Each number is 500 + 40 x the weight over its row's rms, rounded and kept within 0 to 999. Layers, rows and columns count from 0. Numbers have three digits each. The size before them is the row's rms in percent of the matrix's.

# layer 2 MLP gate, 1536x576, rms 0.136, rows 1393-1422, columns 288-359
105:504494467544557465538530478505526524509515532515532453467494465544470491551564478400530541488404497537544425510561527453364483522498416489438453471509557540566501581522512519521426467497480546421523501525510489491504
101:531469515546424434482454439475468552507511525497507522501494524421479527466525593547568492497495480440473501489501520499452513427491494486399485479566531436524484544559482506493509478493480483437529508500517509517532
098:526529487533450534586483511553511537449512526460478475481485489498491540408516469471517471525568561593441531447574502485451505510545500518519514560531411582448517444474538508482488628473542493460496499453536499470472
095:587505478486482489503515555504508509464529528507488443445434573511506489499492479597551510486554472554492494549501501529434471468430524431510547516460488494544506439472560505516471477581493524425484448500511544544516
114:530471529586522529580486511483507453500532492560456547446527544462566523522481473499455560469446561506468443485457533516426437481517592478538531619467460505522519459512474466438611444477490427534506471553570445498453
102:546512499449482487449507437564451556493550551503511524563478481531568446539452477483484550556506510449493518412469539523505460417476542519511455544494494486408554485475491520537529469513528513476472566529499447530539
100:479566444493500530399468515446496471489503512480437530519482513525493498503528475543486516506481497483495497494530495503508476442514460478451470450537570504427433492475540501444458482509411475493442497534546437530470
096:511498459531519457571465557489512458517453567421447524511484494472493493524492493514464492465492501452471467468526512461509556445533483497467485490463498515507468491494531465485486529521476584519428502453535496521532
108:513516444521484492488550482520440510519511494580523463417440474406495465540500450531469473508481473484533569475510545490492519485474502515525523516503514440583512462552443512533456459476522562440524515533499491509535
100:447565548514517526602410567494520494560521529489505449520544517497561540487500501487435548520452519448449492553510485491541543465573533494499551480492513501500514505500498443551574491522543519539479483513506561522519
102:486530561481458444491550518517436452460474522493497472481504556514497591528618456551525476425433446471537507463482456466522455497472513476474515515565416463482545469487507449488484576503577446489493496483544476481534
095:462518507481483478467504600541464436526517438403510465535488486512482433499512524472517524473510533497430590487472521459511581463600537525543472470482442552574503481454467576559503433508490473532525450477566502464461
104:469451473471509479495458508472520435532549480533551456507527513518563449506546578411537460523483468515535604430505440458441574499504468512479484549530532529469499494477506517467534465514511520440512548558440400506476
107:533448569479485474484528499493473494497514556471443494509460558510482512522506452478428563461501546489520521504512477552432538535540457526501489472498547488547559401508518419521505488506456499537483550466532546530519
102:512476584528506489488511440503481552486464518528492494496529493427459484493439568499544504538561498514532551526523524428529465420559509514513518505455530504538473491496498398455390489500580499534467461428550467401476
105:474479488500564462551525509453477576466472510482488539530505436520469553443570457496523518474453451440447502528495500477446506497496513506413410480525514505537441475524564498488480514525461456561398445554541469564473
093:503470460423496465472450522534530461420529539476446479484503480456383487497513499437505473506440488555513477501492556531577473503531501482491502473442509498459470462506526532482497484491605457426452502513475492500418
097:502472477452444577505559548465489538480575540475526435520460501533475534585449464500458561526516494509574493507409526588536508517477483500529410549483517554446529523509503461531426479443531515391535481442480443484557
087:533510509490495503526533529540495537495412571408563465520514512532482466559494489492486580494546493441458484498506420457452405508471438540519490509485552538505507468504512420523503525511536500480533523575530524518594
101:538569467453447518406541563529508493488512456392446482515470407503523508517497463479489512417548488539458400510515493509504435520477533551532517472513539436507429498578475462468492533571553446467503505419544495509506
089:509472533540461526465492519466473551488459446557485545497503527503410532473514581447462590546513529535580501492485454481488460488471499543477437520462476507506503496483480490488474500527490472522509479468556462483519
111:514461490503540435495484440536436481525556553427555476497489511538568537539548499511471489461534486555469447482543512634466521464468476518553540493448544488479455426524477518520504449531512495493490486451551509517471
103:515495440542568476504425498467558485480531499463578513524474429508462494445472489455469497510452537521481493462442461542523567493532435462486483509502466593500482476480540530574474470432501484459482507521485483586542
099:519498498467492497467490438536373506585485456476528431549476524487589490528449505620480582423470514471470544486517497442487492478546509503578443502485479515468458506540545438519490540527504488539477443556503480495473
104:437510479513554474482448504377516470510634522547466486525484595486542483437541557507514427538482536532542511520460506494589521499508522431522530494529500462529496545455505515497472466521495543472539574519497499506449
095:481532467486495402466505566470522514440485483478497431573504463498447500530521530435510522538507481508486482546472494585517508495539506513472444390533465528413454480460507504490515468492507449458499507540462479468571
105:493480483464485544519524516582553496452506522447520422508484455471432485467431504518478479490476448505470500483510442487453463540459519530518518538466536551528490546434532442494537530527475572486481456458487498506448
115:627429472503512470568472515481461445533524405509537530558537561547536502564505461522526562476583504487480558522448516500492535494504537487514508499537509583465455491467514461505463549460525430540467443528454499440525
098:511505553462496575480567436459496555491465430492528524557462463542449463498481470423432496526505525522466540505491527498497466537391489497489473550544514550519566491532474537465465521538463498506522491526485532485461
103:437502520492482468533541445479478495537554483442477487506503473592503527583528506472524453529494482567487541512503472546460517462525563555500453536520505490481485500497541477488494470514545508520497517492471529547419
# layer 2 MLP up, 1536x576, rms 0.136, rows 1393-1422, columns 288-359
097:505531458519534433524469482478544563551510518532506464465477495531465499565532520447499546570402493499519452489544523499413472518532419490500510491514556548566500586497482525534408452479480560444547526486520530474508
098:502511519484465513455493464527579518471514458483522504537471413465519495477466570575522506437471416526465546526500498431519501545476435526503485416469537454430496524553459515466513492445504450474537553460614586534518
099:481572466488451500484413476481454528519558532575487507513507557496472473571488604493504492512455550459565515468423522610496489446496513510480509433517461428458517519545469533524473430494482503474539495495471533529441
093:438504508514507512526454420471497495541466461480527542531549435489497520523518528405451513491453500463502490436504504439581551554566469570500438460512496513494528581483464526480530493430496464540523566490486498475489
114:514413537479494524545446583423497523538490507495470427502481566494490494510511459483518459520549522484568565463525497471485523492494541590516504447476531448486482469539506452494583482515449486501449469549516468561457
099:451463462530505511487470569399510500435473513445516501505511594542454474495547593498524477490548459550521477496518527466452436578520579585508533486531517569528454522496473446558523523524492478524486464478506617403517
097:481431539485501459567493448501592509490454569531547489494478509535511591452497496576484483410561526467456440594521559524547482486531559455486496501496461512431497503529509550531493469524538522494512495504466496539443
093:498519519484490546528523523453510503520445488459466582470447496538478486517502478502482430527482489448435445510470541448476465480476466444523480463520476509499510472439517445489422482504501577520483474464545492537560
105:471530489495484459540456486470488470556522477534454532490518576529512495500484475569526503515437539502555599491507490547518513478477515487468572517426548520501487500514527522518490516435486603457435537514505483495415
104:580473496465487523459511468525432447511486387490589556531469472466424503509476428517483517534572550534522456558486525503560519548500514461505491533506437526450528482472498543501447476487442516443529516458542571472538
099:523442434498512531503458485463598561542504495492534569503476423494465422511396542480484506524524555525481531535545548537461521503502549524489501474476544507483468547564486519557523461523461536450539520510448556563500
098:463529482492467488506447524514477437579473430439488523533446483476473446494449477506458515444555528567454550520554476515540549530513527493553447481449466509546535550454506537502540494565470519557537452460511544493512
106:528532463446468481557536555508520481486461473547492495473482542482530550496456451504433477486487514513497523456435519521500504389589503455515565541525528489500451516479549471439522472525417486497456463514525524498539
103:435531415534520499490464450458499492492461448489526527496506462501505437477501567507565441535556476493490486466479558454574502518469540514458477525468422495441464586518513515466439539466539541472443499505479461503534
106:502450469467530446471526565494504516423571524488477491485429487511495492562496496504541536518484503469441532487440463464428466463543510512514529535513463587521475444546499486508509510515527500526472492516508475455563
105:543459445518483485424511548513472544484495486426578408508518431569511559433460411509476533532428413529433438473427467518390463556506484520485440475464587458484470521467527561580529546473481455574470456527467476531506
094:485482481546526521583501411505425565550403521488547444502512463487491547489460477544525420559455567493521527494491432398537573523544475525529480557533543570451544443461457498477512491525456504467572474492434546501535
101:478549461463508532477470556538488475498394461548499475492487514457440516430511517539488515509487405492441537465573530484449379522520549502483474464457435453494464479515506596499477408456519483438492448452548501419500
090:586473432498547451515500458520465539513437588447546413502514535521433450517458529521433560455551502462451531538514442483445429473444443565538468496487583522473487516492492454482544546487556517488595538541480520521579
102:484560458443374533461549489509489499510514505491514442531532475524471522459485466539472515456529483461518470451514552457479478553515472498599511501496487466433456523546496490439522521544560445442485469482487516533516
086:499446577510449507440535556510465538460494477567454503508516562484409543499502559476475519543519525511539476517494453483411494499487520590480490514446504499484492456519492467522453466543542481498489526451517438491495
110:504545489552478521475444441464501560483520510561503481501534496493547458484503489439450551489453527518530459503475542464436443480564517509528535493535528495498478539500518496554473585517476534493467545589529535435545
098:472486463529493458495479470500518499462533525430565559488512426519513598470447459440439517546509589497517508477414502506490530448477456507470493528496516556494525520527539517545514489455559502466454524472580483490485
097:483480503529547458562461519446595490458548454470495562440446431553417540492539516462523438512527502515521487499470574500516493536424515464461521526508533457497501472477445472540484443491449488501503556472472503529528
109:515492574501469479469570535536502480543479546456453482483537527449475472522513481529475541582476496541483511426537488527421577475514537477548507512581515445566470547586450493446554491461510557499503485531549502486520
098:487451434481532444471440502492482465443525490494545546496539525505505586487530530476483441441606462515436449512456507491445485559486510469520506431513543491563513445546482510415399578473529498529516490527426471502437
106:421557496529590539521490460525468490384561505506460535473545537507516429521456516479489531443463444519516495491540464525542501403530528467522444533576481483460458499457507481527485448521495462497568584520532510476459
108:478527538415509449523436484505434470520548592565508573469472484527456436494517496450537548461548567566475515552450471526465509436476500553500468533503472553534523481451437524529555592464467490569533452493485435493496
097:465506465529486483538450542554522450478550577566505474468534496477583525485489544525549476505487499487543455501485494495450522466558503519491527452440489454467423483469531481529553486480533497503525472480510460494522
102:528461514486554548462448523489465524519541517516488440475490582440526489476497477480510462450420527428531466501530476494437439516508390450478591436485499529488566540472475466533467539511510534423504474532583473526560
# layer 2 MLP down (transposed), 1536x576, rms 0.456, rows 1393-1422, columns 288-359
104:511461565466432562500543553514568516481516433451570508459454527480512515404550543538457471463606532491468512508427425524492518481535506430495556531441512525527487454525522532418505507485543575585548570487399560455515
102:445532570534509574513490529496390547496496537536489463540411464475591480538505479521557458497506442465493508471473494560510458520498545538504467476506472532542538553471503474556522476583514483436547452516479521465446
099:533512503536481477558473486497454536583490532474505551459494477585445413555386479446482503451453524481550455450475521455503575514458450457485467489495481529500512527507536539546495490462491430581499492540516496507481
099:498537527506524491516516475510528463436502533496548500541473526520488498525579485546516452578481541501435551537463522524455508587574494541492502458421501545436492544532456522468488508434481494497476560490509458495509
104:475482515536499501516494505425550569527546452522475422502542482473529495512483515523482588416508607441526412447458502502453448446454536546468552498499513518497503474493436545432511523557528508502569532515478523494435
097:514531490410513465530405478524530503458459488577479492436520560463419475496535594514476498598476467501483532474449494517511510474476448505522509463548515535595475514427532501517466471419511520536506471529471470505472
096:536494470466418482513497468523505550461450415551502496496383494518526476498524498480474511514514372540507484434495458438441505503487448491488460460467503529530479562542532488538569470525489521462412420501461445505513
098:513511522402586537473492435466523524478496572535552498523521437518563499494518572429428511457481561473446430456444543528492497536485516487487472480573465514432541496515499458453548513480540451511495444450489561468507
105:517449506535508483461508482458427445513427516598467506506518469409490466496500376514476401482489488555539501529545498492524517542473487524475508531498596534534540529540527523467402560460498458492562497547461537489439
098:544562518543497560461415556453497508472567480462440571485493469609485501443525502540543468482488522551461423535510516484561533446451438492591508519523503443521477394552474460570498565528489523494573544545491588481562
099:513478542460563499561463450518538484527529459493501451460568499536576512421533466490453496405495532454545528526498561413454514565546544530501523545536539460451512545511507579461488469506465497550476476497496477489546
098:528548405488512510482456469458547524452495478521520461458557470509488449481467493494562496493432565498472424480578498510545500540456504539481517463486437493502482449502453441485477505487495443521430559506505498492542
100:547415537572493537543476472480466543481443546512497481457537488443453456506534466507485474529478471463537516444514552546522485517457484490498511502509534538508461517499553522503448550473501459496507505508483484524533
104:511534450465516468486546531529519496553504511441450503546474460525431484440466478487522421495403558458519492505460496508541529496528418426523480421586517554521496508477529513462441458442568486453427488496492529520482
096:476480517484467524507520457488476450548531481490569518494529572557496535432503520503503490525481487566534534475616516530435542522530562528491497476465461470469495514440511521540542475563515521523529536567483471526546
099:481378453454473507438491523486452494502413547541567511538458479568555515455478580511581491487486511535502563503498515492469552440500462474452481454503412473513576436479491579559537494504458504502485454476470524508543
095:493548520531557535445464459542443474434487539445516508545482458491483518491467427551481537477535490478481528507439496453484469496519441507487542532571499486503435554555563552469546505495505477479548550567549481450563
096:530498491520546502457512532490561517494478546532490552491526520535509441501510450499468465496454457510514547566548488530508524526509552427467479510496448452507462489498508533477508497416489496507496506477534566516610
101:551485513483468456479479443562496459508498485530471462490534541527464484463495480480490501467575482472471556596540484530464444546528459460487571388498451463533550497497533548407471481489568497445509547566530491463503
104:485474537528495511440528470537564496480526501546504498487496492458456517477533461499484523534450544497515501515501433505519561562486570510473437526565535394470482463530526442631529593516561459529514476465481515588553
097:450491489504463423454479560501537472502491509533532539437507508497521558426536502538452392413440500419473480457521487471488545517487410503490544451476516443480480498429513545548507513501551484483507421471443506498476
103:585485481550557518467494516455517485419538515531509503471509397554476413470519504475492451523549507508524479503519436465502491531524487488491503458501507526520515492476500405462494534463429560497432464519516507560485
095:451469565572576517491455550532482444453496541505461532519513511533553534437498504497487445521514521499553446487517468573481530415444496530478514468524533492491534382534562516564565497503489423494470502486517510494444
101:447589529390572474475447506431513493525509556569561516519459512460408516522460485534525519536612575527490476474494536561555477455489558461522559394447552580475432525507510540463427447460576414555447580591431555503527
098:518531474473424512471525487487467466564463534444510540519527527535471505466487468564589488500466499508469424479514475550530527459530463522568464547502549491559472510435467487511501468474517495529478559511521490518543
094:424512508508571521391499499473482543531448502566474521539542448505537525484512405561531469496571594548457570515469508442519560546528560491463535497551399555490512509565445473499563508494532522417531494505503474487527
099:462571513499570509513499445433440500543481446525488479493506511470503505503521434434390490500537577460506432440547488434555521598458465488633494517443473552484483471584497502498532448539486456537481535499439472484514
106:485502487480519550469465470550509516449554558563474620525555561496474465526478469507527471493509493555473519457521463492538489523428451461492508531473498525517501485496452524494515550473524498485450564527425552400414
100:506604499566511550501412494482516535446426475548492555436455564579470508419439507533566454527492418530414538570498513500481466502537511428484485423478445548489562500507479483457480595446489488461456540506523535521538
101:446485422536540445461451500508468532474466503564479470498460547516509538455475512461556552481549499508480500448484488521547418551530535507427575455456567519455512505456514456584500496499474581448479515514507459585474